Part of a small language model's weights: 8 heads of 64, attention and MLP in parallel.
Each number is 200 + 40 x the weight over its row's rms, rounded and kept within 0 to 999. Layers, rows and columns count from 0. The size before them is the row's rms in percent of the matrix's.

# layer 3 attention output (transposed), 512x512, rms 0.111, rows 108-127, columns 448-511
098,163,207,178,159,134,209,194,231,169,240,208,274,226,201,175,188,216,236,218,221,181,126,154,179,188,229,208,212,157,204,185,197,207,264,210,174,143,192,168,184,157,224,273,115,186,187,143,149,198,204,261,151,234,204,163,145,184,170,226,242,230,162,150,244
097,166,197,166,182,202,147,167,176,246,225,184,240,266,201,158,171,243,128,256,234,148,112,181,200,185,197,203,226,224,177,216,133,240,187,132,221,154,180,247,236,172,225,267,151,185,174,168,277,252,228,219,195,233,286,126,166,179,233,120,228,165,190,205,214
101,264,217,258,204,206,231,271,181,236,204,124,247,219,159,220,236,191,231,202,183,162,201,235,182,267,241,163,152,186,236,145,135,191,212,177,219,236,164,220,303,242,216,130,135,254,224,182,264,165,231,196,194,216,183,218,223,203,184,250,153,171,226,188,213
097,246,192,258,200,242,213,277,226,169,197,191,228,228,208,179,213,154,240,109,210,147,185,198,233,292,195,229,191,193,196,198,110,193,186,126,199,189,172,189,132,200,160,158,204,135,276,219,207,152,166,118,188,155,191,247,192,164,209,156,175,248,196,203,187
094,242,140,260,168,145,189,197,189,213,180,147,159,192,196,227,141,195,208,197,235,207,139,176,240,217,223,203,214,230,214,184,207,204,193,172,204,217,158,182,212,245,206,245,188,194,229,299,99,224,218,191,161,217,209,278,173,201,245,264,212,161,206,228,161
097,179,203,139,169,204,104,137,224,184,217,235,266,163,277,147,159,206,154,144,189,166,178,211,205,235,130,211,152,170,236,217,213,237,159,209,188,232,158,218,245,214,178,224,283,173,241,233,164,182,271,178,205,204,211,212,163,204,233,245,247,200,180,193,216
100,168,226,158,199,171,172,228,168,257,237,211,240,144,163,180,144,154,198,184,149,191,144,214,238,196,201,201,152,179,205,198,204,209,172,177,211,129,217,212,195,207,201,162,112,242,253,197,181,226,173,183,212,237,173,172,229,165,205,150,193,202,267,191,202
099,215,232,215,176,141,203,190,197,229,265,245,198,212,214,189,230,188,178,209,175,136,197,143,209,262,242,225,237,305,215,295,225,267,265,206,255,217,257,196,227,191,172,170,200,204,157,208,140,287,223,251,181,174,215,199,176,67,174,196,236,180,236,270,163
100,185,182,269,218,225,203,227,205,211,290,201,193,163,156,157,195,169,133,235,119,135,190,192,189,196,178,223,154,194,265,63,219,195,267,189,199,207,234,232,247,214,221,156,198,317,240,225,162,147,186,195,286,261,228,185,280,174,262,248,146,180,164,174,177
098,208,237,285,169,171,242,169,220,168,200,222,160,179,219,144,185,215,193,161,250,158,173,141,233,224,225,195,245,118,160,241,227,188,181,170,166,136,201,275,222,215,185,222,182,238,195,259,235,221,150,241,178,265,201,145,225,197,229,290,193,212,184,207,187
095,131,166,234,228,239,233,239,228,143,175,229,285,132,139,171,251,159,209,250,254,213,186,173,187,286,247,178,177,225,199,192,149,192,181,216,239,211,168,213,250,183,172,202,219,255,211,138,211,267,275,211,228,193,270,143,202,166,220,160,243,241,172,229,168
100,195,181,192,125,207,247,195,219,133,160,164,171,191,212,260,164,200,281,188,150,191,240,188,146,247,285,138,164,200,249,162,225,165,211,173,248,237,182,185,202,181,106,195,226,222,134,179,203,159,178,167,191,226,200,198,206,177,202,182,254,237,232,276,185
101,187,149,181,118,194,247,174,206,247,221,143,189,194,225,209,207,271,227,197,184,161,262,200,184,134,194,232,108,168,248,201,236,204,233,240,204,146,141,249,260,251,291,226,229,239,193,276,244,187,254,164,296,220,254,163,204,186,187,169,139,172,152,220,205
096,196,146,162,165,207,212,211,244,134,278,147,254,229,239,230,162,136,245,256,235,214,140,133,220,192,189,181,276,212,173,191,214,145,214,231,87,211,197,210,132,251,227,230,166,240,180,189,112,218,191,223,155,138,157,236,174,205,232,205,187,149,252,254,246
097,197,211,209,184,157,166,208,248,260,191,135,164,124,234,302,194,182,203,249,175,152,192,158,188,222,266,163,187,184,266,177,245,189,161,196,162,255,161,131,197,249,230,226,206,249,251,190,163,194,234,177,206,167,282,197,236,163,215,240,215,278,166,198,197
098,258,168,221,113,207,183,196,232,193,140,164,184,210,187,136,146,229,157,176,223,219,205,195,157,150,217,115,244,231,211,208,203,269,114,221,156,203,181,184,181,202,154,256,189,245,173,194,202,253,230,202,200,136,191,255,210,242,221,236,225,245,200,173,179
101,141,225,171,162,180,259,200,224,144,132,223,211,195,182,218,173,210,280,190,245,238,197,176,242,234,198,178,210,183,176,219,152,168,221,218,213,204,218,218,242,231,175,166,207,159,144,238,162,122,172,220,185,149,208,192,229,185,137,279,210,226,216,196,209
099,254,140,189,309,201,265,175,188,193,288,144,217,224,118,193,178,260,206,275,169,197,119,179,150,269,176,255,175,241,222,145,184,153,183,250,212,212,205,213,249,206,215,207,212,218,172,176,234,233,241,238,235,164,253,185,175,186,211,179,266,232,249,216,192
099,157,202,197,201,212,243,181,216,267,206,212,211,172,229,133,109,185,250,216,158,255,199,253,198,172,153,247,227,248,217,204,243,223,246,221,183,186,222,194,202,219,174,227,209,196,229,105,210,189,156,160,150,247,235,188,193,164,201,196,202,214,186,168,222
100,244,241,271,150,120,219,200,227,185,244,201,163,277,179,206,223,192,192,180,248,234,222,242,108,256,195,215,245,234,91,167,219,159,236,184,132,218,142,192,194,117,184,291,157,159,235,210,211,135,197,136,232,213,207,173,278,264,191,146,210,203,202,186,201
# layer 3 attention value, 512x512, rms 0.12, rows 109-127, columns 448-511
100,169,190,222,308,259,168,236,182,198,212,259,259,278,230,156,218,180,156,175,203,269,118,246,222,196,286,208,173,243,215,184,216,168,220,219,249,149,132,197,114,248,233,134,229,213,192,182,172,237,216,184,166,229,242,164,198,239,184,247,198,224,165,194,184
104,185,126,221,153,195,176,150,235,191,214,128,141,118,176,139,180,249,139,203,123,282,134,191,253,141,169,230,204,161,185,228,170,132,154,196,171,236,157,201,204,170,186,293,207,186,199,219,216,233,197,189,106,177,154,236,252,209,204,167,234,174,139,245,234
098,179,210,140,173,171,277,187,199,201,185,175,241,251,167,228,197,221,216,260,205,144,179,254,215,170,216,201,176,235,163,124,251,208,198,158,144,212,223,218,237,158,176,221,186,193,180,166,250,246,208,205,158,175,191,190,223,228,147,146,199,210,175,114,180
095,217,171,190,204,186,273,195,246,192,271,203,214,188,288,166,211,221,134,156,176,256,224,143,253,185,200,214,217,229,213,189,298,153,196,185,133,181,253,277,209,195,207,206,194,181,184,139,214,198,244,209,217,161,167,164,97,150,289,142,195,227,232,157,249
100,227,113,159,216,185,134,171,211,180,230,170,172,243,259,218,140,190,157,234,262,152,173,200,230,174,161,130,199,188,194,252,183,207,215,191,222,156,245,145,210,242,228,193,127,211,222,221,220,201,158,262,244,152,228,187,292,167,123,191,158,160,138,192,235
096,167,149,163,265,160,168,292,259,192,198,235,184,147,164,215,213,187,259,197,140,194,192,215,142,196,210,216,229,195,231,256,161,192,228,298,160,162,243,161,303,211,213,225,209,108,185,207,129,192,175,176,212,179,253,223,235,176,145,193,137,89,172,183,189
101,256,203,181,193,177,186,252,229,168,185,145,185,196,227,176,106,189,183,137,243,169,158,200,155,197,164,228,176,168,233,215,233,217,310,307,199,198,227,234,284,162,204,97,184,194,176,180,204,199,194,208,188,198,225,252,210,204,180,199,172,309,237,115,257
104,209,172,117,93,188,231,186,193,216,249,234,219,204,242,186,168,177,170,180,144,141,175,217,219,286,145,155,233,182,145,239,131,103,260,169,238,295,221,189,224,183,174,163,189,209,271,147,212,250,194,191,242,220,197,241,235,225,195,181,204,171,219,265,171
097,189,210,159,201,194,133,227,216,203,169,188,201,191,153,249,267,228,225,185,158,177,196,171,185,190,166,175,189,228,181,180,146,258,157,138,270,259,112,184,231,187,196,163,253,212,190,171,124,205,156,236,273,242,234,170,194,193,178,167,278,207,192,156,215
098,127,162,137,203,174,190,215,161,213,133,191,173,199,131,188,231,165,155,139,140,238,158,228,164,165,242,223,251,156,153,311,188,215,201,212,285,236,169,209,152,207,158,237,241,235,195,151,212,223,134,250,252,225,257,236,217,203,225,170,220,222,273,164,246
102,187,146,221,263,178,233,168,266,218,145,202,239,164,243,243,203,244,194,269,116,149,178,181,205,196,258,144,284,206,197,208,256,220,300,229,276,211,196,250,204,208,204,170,271,249,229,206,250,191,123,189,247,147,169,189,209,238,172,269,242,253,195,236,126
103,235,203,205,165,157,269,178,201,161,232,245,174,263,176,145,169,199,228,209,176,232,160,216,222,213,183,143,186,246,152,147,143,215,195,190,277,139,184,223,183,155,189,233,225,145,245,230,204,198,162,174,167,233,233,171,222,189,126,148,239,184,221,182,191
098,271,114,176,164,177,159,241,190,284,181,259,175,178,206,171,174,235,295,256,206,173,130,128,188,181,184,215,194,216,204,246,224,184,149,202,156,203,122,219,210,268,155,114,200,203,280,276,224,208,233,208,216,226,169,257,237,115,274,197,160,112,263,240,212
101,238,195,175,198,225,199,205,153,215,198,221,210,143,221,112,150,230,216,154,123,213,170,138,187,193,195,204,230,200,178,162,146,279,198,174,164,241,188,189,250,179,206,208,196,267,163,227,189,172,203,232,187,109,193,223,214,123,172,223,218,200,202,249,245
099,231,203,181,212,200,197,241,208,249,192,273,192,243,186,225,198,231,162,195,252,135,191,124,186,166,220,266,190,231,168,263,190,149,251,159,215,213,171,168,242,264,185,256,177,189,169,229,168,110,230,204,195,155,165,192,174,203,183,201,290,146,189,226,222
106,269,263,272,108,216,238,145,195,219,201,204,219,219,233,155,266,233,184,172,220,133,259,201,167,175,233,191,121,195,203,228,208,182,242,138,179,144,169,250,212,267,282,235,233,225,193,104,208,243,239,188,172,308,213,173,134,188,201,181,200,276,224,178,169
102,135,236,164,171,240,187,249,183,224,203,184,214,255,230,226,197,233,185,215,236,202,199,228,152,173,229,231,170,209,209,223,161,158,178,210,161,153,158,234,138,245,176,146,202,171,270,186,227,222,119,190,212,113,207,205,171,137,231,195,177,141,202,201,212
104,209,205,246,218,138,291,167,193,145,252,167,145,184,143,106,202,235,253,178,272,259,213,217,120,130,237,181,197,201,215,206,235,246,245,198,160,207,287,202,247,200,185,130,231,196,166,209,240,127,205,136,178,209,255,237,147,90,196,148,231,180,202,234,209
099,165,191,171,190,194,201,154,217,230,215,176,203,206,243,240,188,283,259,183,217,236,141,164,157,191,221,198,205,269,210,228,186,101,179,214,167,226,276,156,182,164,219,242,224,147,200,213,226,190,141,216,204,180,195,225,210,207,235,208,156,147,216,224,158
# layer 3 attention query, 512x512, rms 0.0955, rows 128-162, columns 448-511
079,184,159,223,301,155,221,168,193,214,198,174,184,191,163,158,197,269,122,180,240,167,167,173,200,175,224,218,213,247,154,216,137,275,147,176,125,253,187,162,140,204,244,210,179,246,221,244,194,195,236,225,167,219,158,183,146,244,216,168,222,223,233,211,236
084,172,235,198,173,178,150,209,180,170,205,160,198,150,238,151,302,163,209,201,289,216,197,88,282,328,225,226,201,229,173,186,115,193,253,127,239,235,216,215,192,249,174,269,178,179,203,236,213,188,189,158,168,185,266,262,198,143,144,192,211,192,266,93,224
078,187,178,278,187,199,218,228,200,185,174,168,221,196,231,229,254,143,197,215,147,259,250,266,190,171,278,224,210,171,255,253,202,155,211,210,193,207,186,246,208,203,232,190,211,224,243,171,173,181,90,219,211,220,237,145,130,189,189,199,215,277,159,250,150
079,249,171,175,240,210,225,206,168,171,187,196,192,274,234,300,194,244,133,254,137,179,244,165,173,158,209,182,234,176,207,179,228,160,91,196,223,208,179,214,175,172,189,148,182,211,201,199,181,217,234,137,235,287,112,194,137,276,199,207,181,207,175,226,217
083,261,219,190,207,172,167,156,233,192,243,177,212,244,186,246,133,261,167,167,211,183,206,207,100,100,219,137,216,182,164,216,230,161,185,191,274,195,201,224,145,167,212,153,213,219,184,225,162,234,264,161,161,266,213,202,266,230,186,169,196,200,231,237,198
075,206,162,191,266,207,125,144,232,211,156,243,182,224,123,149,142,202,175,197,223,118,210,269,160,204,188,207,207,226,173,161,223,228,213,192,147,224,237,212,161,128,183,210,229,154,198,108,291,210,277,223,151,218,239,272,187,263,224,184,185,213,222,105,255
083,170,231,227,152,224,295,197,201,237,166,193,234,160,179,175,199,118,210,179,190,249,198,220,210,267,226,272,196,155,242,214,104,206,247,197,164,277,196,171,231,266,203,282,184,145,233,236,169,190,184,290,227,126,188,205,171,243,207,244,199,210,187,238,142
084,248,208,165,151,241,227,241,108,202,205,106,282,187,199,207,236,150,155,187,197,242,227,158,264,173,249,141,247,167,268,146,245,160,175,186,170,181,252,254,206,240,223,184,189,196,130,176,178,179,178,213,210,228,172,192,201,210,152,219,153,233,239,201,133
076,251,268,213,158,187,137,127,268,112,187,235,138,268,194,209,111,203,253,207,251,233,251,176,128,166,213,178,195,166,248,226,209,183,278,261,162,172,239,218,163,208,240,176,133,107,159,209,111,147,261,192,223,210,223,104,217,245,230,229,256,139,282,184,149
088,213,182,204,235,171,233,150,145,240,236,193,270,150,188,189,271,121,135,184,238,185,167,299,245,195,236,198,266,179,168,211,252,178,248,174,127,234,265,224,181,237,161,219,213,179,241,150,269,201,128,208,184,202,201,244,182,227,180,255,152,229,208,138,171
086,189,131,213,151,233,271,170,220,244,220,156,248,198,207,154,249,173,170,229,278,216,188,169,233,208,219,232,216,168,188,190,204,182,166,142,155,223,264,206,190,257,159,218,196,221,211,152,237,171,181,222,182,206,143,253,197,266,212,257,217,211,188,161,244
074,171,170,235,173,245,290,229,96,171,190,109,246,246,157,180,200,187,238,234,174,187,215,188,199,246,122,228,239,167,263,251,183,198,246,177,113,169,245,240,187,252,243,231,171,154,156,278,197,232,240,185,243,177,152,218,139,208,166,254,215,180,210,198,210
078,205,234,202,192,223,193,171,248,220,198,141,233,242,179,243,202,214,176,158,165,248,213,218,161,234,205,156,140,198,210,232,172,209,161,212,154,242,122,287,176,284,209,318,194,194,170,240,254,218,187,270,207,205,234,238,189,188,190,210,179,140,131,245,211
097,234,289,193,238,182,157,271,272,135,138,257,154,329,228,201,161,231,244,242,169,204,237,166,182,163,196,192,172,208,186,177,166,198,188,230,276,194,194,179,192,207,235,152,178,219,178,165,119,241,191,231,180,269,200,144,193,110,208,136,268,186,182,242,172
070,124,176,198,232,212,208,215,184,164,149,247,138,207,186,253,174,198,177,208,171,194,254,205,171,172,156,187,226,204,199,210,206,139,237,241,212,322,114,208,180,142,175,162,172,180,273,209,172,241,201,148,200,181,216,279,243,194,233,119,139,175,241,231,164
079,168,174,184,181,203,156,216,157,109,157,258,104,169,277,210,151,199,223,229,202,201,244,166,154,182,135,170,236,166,187,197,187,247,218,205,237,111,186,142,216,136,232,158,181,230,183,229,113,276,187,194,266,232,228,140,155,295,262,241,314,209,178,212,191
091,239,171,149,168,198,154,228,207,132,172,226,193,225,222,215,152,193,226,143,186,204,243,224,159,228,207,163,152,187,267,205,260,188,198,212,219,227,95,163,148,149,291,183,116,210,192,249,237,314,208,145,237,179,206,188,160,195,195,134,268,240,237,278,161
077,227,189,217,190,239,116,164,155,189,202,171,275,117,141,220,265,197,186,147,231,194,207,223,218,207,246,164,186,208,258,220,273,246,177,214,171,138,195,239,161,141,206,180,177,270,145,149,229,145,193,188,116,185,210,231,205,161,235,248,157,242,172,214,211
078,198,205,207,212,202,177,217,167,187,253,235,111,240,243,303,222,212,146,187,165,145,218,188,199,147,274,184,233,232,209,185,248,234,189,189,253,227,244,185,195,124,155,217,197,202,162,205,175,254,212,235,90,206,230,199,200,165,203,204,229,233,146,230,204
099,153,198,227,191,188,182,210,208,152,94,139,221,198,237,227,151,219,216,242,189,173,202,134,213,227,171,239,174,203,185,189,151,257,205,311,230,147,131,189,150,206,247,132,151,196,197,199,122,237,208,219,165,209,216,230,165,153,222,171,212,177,165,192,172
086,207,103,239,238,178,218,258,190,230,192,245,217,188,158,167,199,201,181,218,114,156,234,159,204,140,160,195,234,271,241,146,206,206,179,130,291,172,153,176,190,219,224,223,221,216,175,209,153,216,238,162,215,244,243,221,191,136,188,182,138,226,206,220,198
094,227,190,171,246,164,213,235,190,211,209,127,232,159,171,228,206,159,171,257,171,146,221,142,204,243,118,248,150,199,213,223,224,235,189,257,226,228,237,219,135,283,214,174,250,204,136,209,148,171,250,190,245,88,207,224,159,160,164,228,177,193,176,229,163
092,118,215,227,190,240,180,217,187,267,222,185,192,215,170,228,168,241,262,215,240,190,210,195,236,246,187,190,129,221,225,245,239,224,165,138,290,193,231,160,151,214,167,252,214,234,226,184,199,237,204,173,176,166,281,193,182,267,239,187,224,216,227,194,228
094,182,213,228,162,199,243,267,168,241,218,227,244,215,191,216,198,192,240,276,247,230,249,107,193,218,135,251,191,219,187,258,163,223,223,166,173,241,212,231,206,173,182,261,210,151,199,190,195,201,262,240,180,222,203,155,173,235,177,238,163,245,225,182,192
099,196,208,200,200,131,202,178,238,191,201,134,215,91,160,235,176,236,267,232,226,198,202,174,125,215,144,177,154,204,234,185,215,223,302,146,138,190,180,185,213,197,196,146,143,197,245,179,213,168,213,170,232,138,262,193,214,112,164,302,253,230,175,223,169
105,171,205,175,222,168,181,292,246,243,125,179,201,266,161,175,117,155,251,195,254,142,181,181,127,216,214,265,215,220,164,169,188,269,138,185,145,120,164,237,173,150,245,261,211,183,199,181,189,143,263,223,173,243,265,246,112,223,195,134,141,162,214,185,229
098,166,226,232,187,239,191,115,186,163,88,214,205,186,148,186,136,208,188,219,122,157,244,160,195,167,231,224,182,218,68,173,239,215,191,237,205,182,172,231,146,282,227,175,219,100,206,208,237,234,158,171,182,192,210,147,192,299,172,139,253,214,146,227,190
103,105,180,142,158,134,198,175,193,183,161,239,185,224,291,256,248,190,170,144,193,255,192,177,279,142,240,249,243,181,182,168,163,201,157,195,189,184,243,163,136,145,208,181,279,222,165,215,233,176,203,245,179,215,219,222,166,209,222,186,178,214,202,155,198
098,216,147,191,181,204,133,235,169,138,135,128,218,223,130,221,174,233,215,216,146,235,290,191,199,181,197,212,192,160,154,168,182,192,214,175,146,248,175,264,267,270,201,125,222,147,109,189,257,202,254,166,169,202,141,197,257,297,235,183,169,234,225,188,223
103,155,208,221,217,237,183,199,241,239,337,228,161,205,225,192,169,134,240,170,298,192,272,149,130,174,206,161,178,216,203,190,149,189,213,133,175,235,199,163,206,213,150,174,233,188,238,152,275,225,184,166,322,203,222,224,190,170,214,240,203,221,218,226,225
097,131,220,184,158,260,248,229,206,193,208,206,113,242,186,179,172,197,184,210,110,188,266,242,166,199,157,199,193,188,179,190,165,187,156,146,190,198,135,200,266,203,220,153,245,234,238,179,238,206,188,169,232,142,188,140,211,264,140,278,261,156,159,204,124
102,167,270,146,196,204,295,219,225,194,195,197,163,238,252,171,170,104,195,229,241,217,213,155,164,146,176,178,183,190,178,261,171,181,181,211,173,223,170,199,119,191,251,191,178,201,200,163,253,242,192,224,240,217,212,204,134,198,220,229,192,171,222,250,295
098,221,206,123,193,200,198,206,211,164,200,274,147,165,256,195,177,295,204,258,162,275,229,189,192,244,195,223,216,218,175,181,135,210,162,139,158,229,221,166,244,214,237,216,219,199,225,207,235,188,273,180,262,265,263,231,182,179,134,119,192,228,205,218,212
103,252,138,223,182,209,235,163,205,171,141,171,168,151,78,131,210,212,123,213,174,193,217,164,220,160,179,164,161,174,205,210,176,181,299,282,226,175,233,228,158,190,220,194,212,286,253,164,193,173,172,226,155,137,172,247,124,247,167,160,190,196,205,178,169
099,186,251,150,186,223,256,102,197,183,216,192,165,116,194,228,255,223,180,209,178,187,237,199,182,234,216,179,228,161,227,189,183,220,223,162,174,122,203,265,242,203,248,221,225,161,160,239,234,112,188,181,217,174,148,191,141,192,184,148,84,168,167,237,181
# layer 3 attention key, 512x512, rms 0.0974, rows 128-162, columns 448-511
072,249,175,174,229,178,196,152,193,307,207,206,237,221,249,140,177,210,233,185,245,215,125,222,246,217,193,156,232,104,264,225,245,208,256,209,239,168,141,166,168,219,187,206,161,172,165,217,202,277,180,159,263,218,234,211,223,248,113,266,202,207,219,180,170
079,255,154,231,260,158,234,163,203,257,190,232,226,130,240,183,132,180,164,236,159,218,271,263,130,151,229,205,234,165,225,174,262,186,184,256,171,269,186,176,253,215,229,215,249,217,141,223,163,147,167,153,266,199,194,217,151,198,212,235,182,198,145,231,211
073,241,141,215,188,256,190,157,244,156,181,168,250,254,187,207,202,187,119,166,264,192,184,233,197,179,170,213,238,281,138,129,158,207,157,192,264,163,241,153,222,191,214,192,220,239,210,159,238,254,114,216,168,208,182,211,134,178,198,183,166,186,294,210,158
080,218,247,135,192,176,195,200,201,154,225,214,218,197,228,246,178,197,213,128,160,189,153,170,133,258,235,191,177,198,221,164,178,243,274,227,208,255,196,162,180,250,277,183,212,252,172,156,154,220,239,213,158,155,181,198,221,255,217,194,162,238,144,193,177
082,208,161,109,156,272,190,200,144,215,166,236,197,211,293,196,211,246,211,172,195,285,211,205,193,176,227,219,242,262,210,175,181,172,272,203,253,145,128,168,214,231,191,254,194,244,216,266,249,296,240,224,238,196,113,212,282,199,189,123,164,231,191,185,166
064,131,205,211,229,171,142,224,191,250,163,212,233,179,215,233,163,265,199,223,189,187,190,206,223,224,202,213,134,225,191,310,218,180,240,213,216,251,152,185,135,191,201,174,231,165,156,226,230,234,223,178,251,224,237,188,198,199,243,151,147,201,234,221,188
088,217,136,268,222,181,244,157,170,257,252,228,231,195,191,170,195,175,205,190,242,195,271,225,148,145,212,230,292,191,236,197,218,150,193,234,188,184,233,212,239,263,141,196,255,211,214,192,206,165,111,143,233,218,200,127,177,167,166,242,200,240,158,262,228
077,218,210,230,182,171,264,216,169,280,94,191,166,254,216,200,217,234,268,211,188,252,226,181,113,116,199,280,176,254,189,216,146,252,246,218,219,165,241,202,239,200,143,249,158,150,219,257,206,168,201,243,147,142,289,233,214,271,181,123,152,178,183,194,223
078,229,193,193,164,222,201,149,165,234,172,256,196,207,186,200,246,220,208,206,132,248,196,183,193,192,182,246,168,245,228,181,194,140,224,209,277,212,207,105,288,249,168,250,168,162,136,248,161,197,203,224,251,229,241,243,145,233,167,204,211,181,160,184,241
086,213,167,236,227,152,218,158,229,271,207,153,238,196,198,187,211,211,166,211,219,167,226,185,99,211,156,221,175,146,276,213,241,210,268,157,121,288,227,189,193,236,264,179,169,214,120,163,219,88,192,207,217,174,279,178,199,156,190,200,222,197,221,224,157
088,171,123,264,163,203,193,205,126,271,197,105,251,184,151,211,239,177,189,244,240,194,274,250,155,239,116,232,220,184,165,259,225,140,213,177,135,223,214,172,171,202,159,249,219,227,173,166,277,239,118,200,217,176,251,248,198,211,179,169,196,167,216,162,255
077,241,266,247,101,227,218,199,214,208,139,278,169,225,234,201,183,132,220,223,191,252,301,190,178,212,168,209,233,243,203,174,228,235,155,193,270,203,139,179,171,131,175,297,169,205,288,295,224,237,223,175,163,228,183,190,204,198,195,131,145,225,173,208,182
081,221,179,167,263,240,207,199,207,193,96,216,193,229,307,189,160,204,185,168,146,214,199,178,346,153,248,206,262,130,277,225,205,288,177,209,216,215,166,236,195,188,219,243,208,181,156,277,189,241,227,222,225,130,188,210,306,159,223,245,283,206,162,216,164
089,147,218,135,132,238,133,196,225,145,125,218,118,187,210,195,204,244,236,201,235,214,118,170,243,205,167,169,202,244,157,213,159,228,214,200,338,152,144,155,207,164,207,160,207,192,242,145,142,265,272,213,218,251,195,266,157,163,217,153,209,221,176,207,223
096,174,264,176,190,189,225,185,253,190,171,223,150,185,260,185,170,239,251,156,205,204,164,169,180,185,187,266,227,246,154,154,206,262,139,233,275,175,126,116,236,146,201,245,237,209,268,265,164,255,191,208,227,301,182,266,192,126,201,220,197,194,155,134,273
071,203,186,220,143,286,222,180,206,115,237,204,186,177,179,169,242,163,228,255,148,226,200,223,259,252,190,223,181,206,217,168,193,207,206,202,209,189,179,141,178,132,178,184,185,168,201,182,207,173,242,226,260,177,199,214,130,174,121,214,215,189,142,166,234
096,262,176,183,249,184,162,231,197,169,194,183,127,206,247,212,127,198,217,214,178,177,272,162,158,204,249,211,258,232,158,208,161,209,198,185,239,164,214,130,157,170,225,204,191,151,262,288,135,271,211,195,180,280,213,196,126,191,209,225,188,197,217,171,217
088,169,136,170,230,113,224,183,178,226,198,187,218,164,165,223,207,202,171,175,215,170,159,241,187,202,159,193,204,161,229,203,224,246,238,212,169,219,225,175,210,205,180,184,126,162,149,145,204,159,225,173,230,147,259,218,185,214,216,202,232,188,222,160,224
106,163,258,185,248,275,148,264,229,114,139,238,139,209,202,248,90,192,220,115,177,216,194,174,165,163,252,196,157,269,160,278,190,224,136,200,240,138,196,268,182,145,186,94,226,187,251,167,245,287,272,227,150,335,161,188,229,157,257,153,189,200,162,229,225
096,235,269,268,153,204,294,217,62,249,242,150,194,225,121,200,261,129,163,200,178,230,244,210,194,163,161,279,206,182,221,189,169,181,153,161,124,229,229,270,216,196,227,186,159,253,187,218,237,193,158,180,246,173,247,241,232,212,231,218,219,221,190,183,157
098,242,186,198,168,132,127,181,210,242,248,208,274,174,201,205,213,270,161,243,278,196,261,202,251,195,106,206,198,201,173,207,211,227,238,207,138,214,257,253,275,249,229,174,222,166,198,120,235,169,174,176,118,195,161,210,218,278,205,177,237,178,201,230,174
095,198,238,205,215,226,191,201,232,182,241,221,106,149,212,257,249,203,233,230,155,126,206,170,218,135,206,156,279,142,230,201,214,231,197,241,202,243,231,239,126,190,200,259,163,222,217,160,236,186,187,172,217,165,184,207,194,276,216,250,152,243,205,214,253
092,304,217,232,252,158,216,222,161,194,254,210,279,146,140,189,232,164,154,154,239,134,216,203,239,201,211,158,206,139,246,179,194,162,186,269,140,247,190,212,208,246,184,137,189,236,199,168,237,201,169,239,185,248,155,157,182,215,192,198,199,137,225,146,333
099,246,174,203,222,216,188,164,219,270,177,263,225,229,215,122,173,242,146,273,105,228,201,253,224,191,228,163,228,269,228,195,206,347,211,267,204,231,172,151,160,217,187,200,218,151,153,251,155,267,217,192,204,208,167,231,223,239,146,195,203,260,139,183,178
096,184,241,173,139,205,210,127,204,159,226,257,162,178,128,192,175,120,148,215,217,191,120,119,227,234,165,204,166,239,165,232,216,133,183,267,179,159,161,185,210,165,252,165,226,222,263,222,238,138,249,169,198,201,197,192,177,225,224,281,203,232,212,181,181
096,199,163,182,289,193,205,195,254,189,204,154,189,167,215,209,173,260,238,226,237,111,148,180,210,264,199,214,233,144,154,258,248,203,142,214,167,209,206,148,160,232,183,220,200,179,218,82,219,232,246,159,159,197,174,204,200,136,216,162,205,200,260,203,190
096,158,273,230,229,149,239,218,235,265,200,188,153,260,240,219,141,167,99,139,145,176,248,213,227,217,240,213,225,186,251,167,156,167,259,213,217,207,190,170,198,211,189,233,209,227,207,205,193,130,218,177,164,211,204,206,159,178,149,142,209,115,249,255,160
100,239,177,160,256,135,282,198,161,222,247,228,183,242,217,175,116,162,238,287,234,178,177,222,118,184,212,161,178,268,165,226,130,276,197,251,158,199,252,277,144,139,197,211,165,204,171,212,220,239,227,231,206,197,230,187,200,208,166,202,196,171,204,188,209
095,186,219,144,201,232,249,205,70,197,190,214,203,179,141,235,220,152,220,234,131,216,160,206,247,189,121,189,187,154,236,196,184,181,181,273,263,204,188,176,175,233,188,261,182,176,244,217,207,236,164,211,196,191,176,213,247,128,222,131,149,169,265,210,206
095,175,181,165,199,286,161,161,193,163,265,200,262,233,205,132,191,211,142,223,266,219,185,240,204,192,225,227,196,198,251,279,224,176,203,221,158,218,211,209,143,229,193,171,161,206,182,204,217,156,251,194,195,201,195,143,171,197,228,205,293,205,155,229,266
093,219,174,175,150,137,154,211,193,217,164,282,244,202,145,191,204,243,198,255,167,232,196,168,289,237,183,164,257,241,211,179,150,157,273,196,246,247,140,213,184,227,209,213,176,199,170,220,233,208,225,196,251,188,218,206,236,207,194,202,213,223,225,247,257
096,258,173,184,199,213,260,207,216,121,140,227,205,247,138,253,109,257,240,175,248,171,227,228,151,160,227,205,237,142,171,229,200,140,220,251,210,144,245,195,216,193,204,194,184,187,120,190,133,144,203,160,258,116,139,233,182,199,156,134,201,185,244,198,152
093,142,183,119,264,124,255,147,157,169,216,161,173,211,226,145,203,185,181,201,263,194,179,222,175,164,201,233,249,235,269,199,242,184,223,129,202,230,286,161,192,198,190,205,148,198,234,235,148,246,229,148,202,295,216,209,186,186,154,229,211,217,277,140,256
099,212,155,232,153,223,213,222,183,260,190,240,227,267,127,246,151,211,237,235,269,216,184,205,174,235,140,236,153,218,179,180,204,186,219,142,147,103,243,174,193,174,210,242,280,238,198,163,153,179,157,167,187,186,190,246,167,204,227,222,163,193,182,153,232
091,220,214,239,167,233,206,267,238,170,211,177,139,184,250,167,184,198,202,187,177,185,178,150,180,242,176,169,202,257,163,254,218,248,207,213,179,215,233,240,184,252,179,200,212,267,230,156,208,203,192,284,183,179,227,260,189,272,128,95,230,137,164,188,223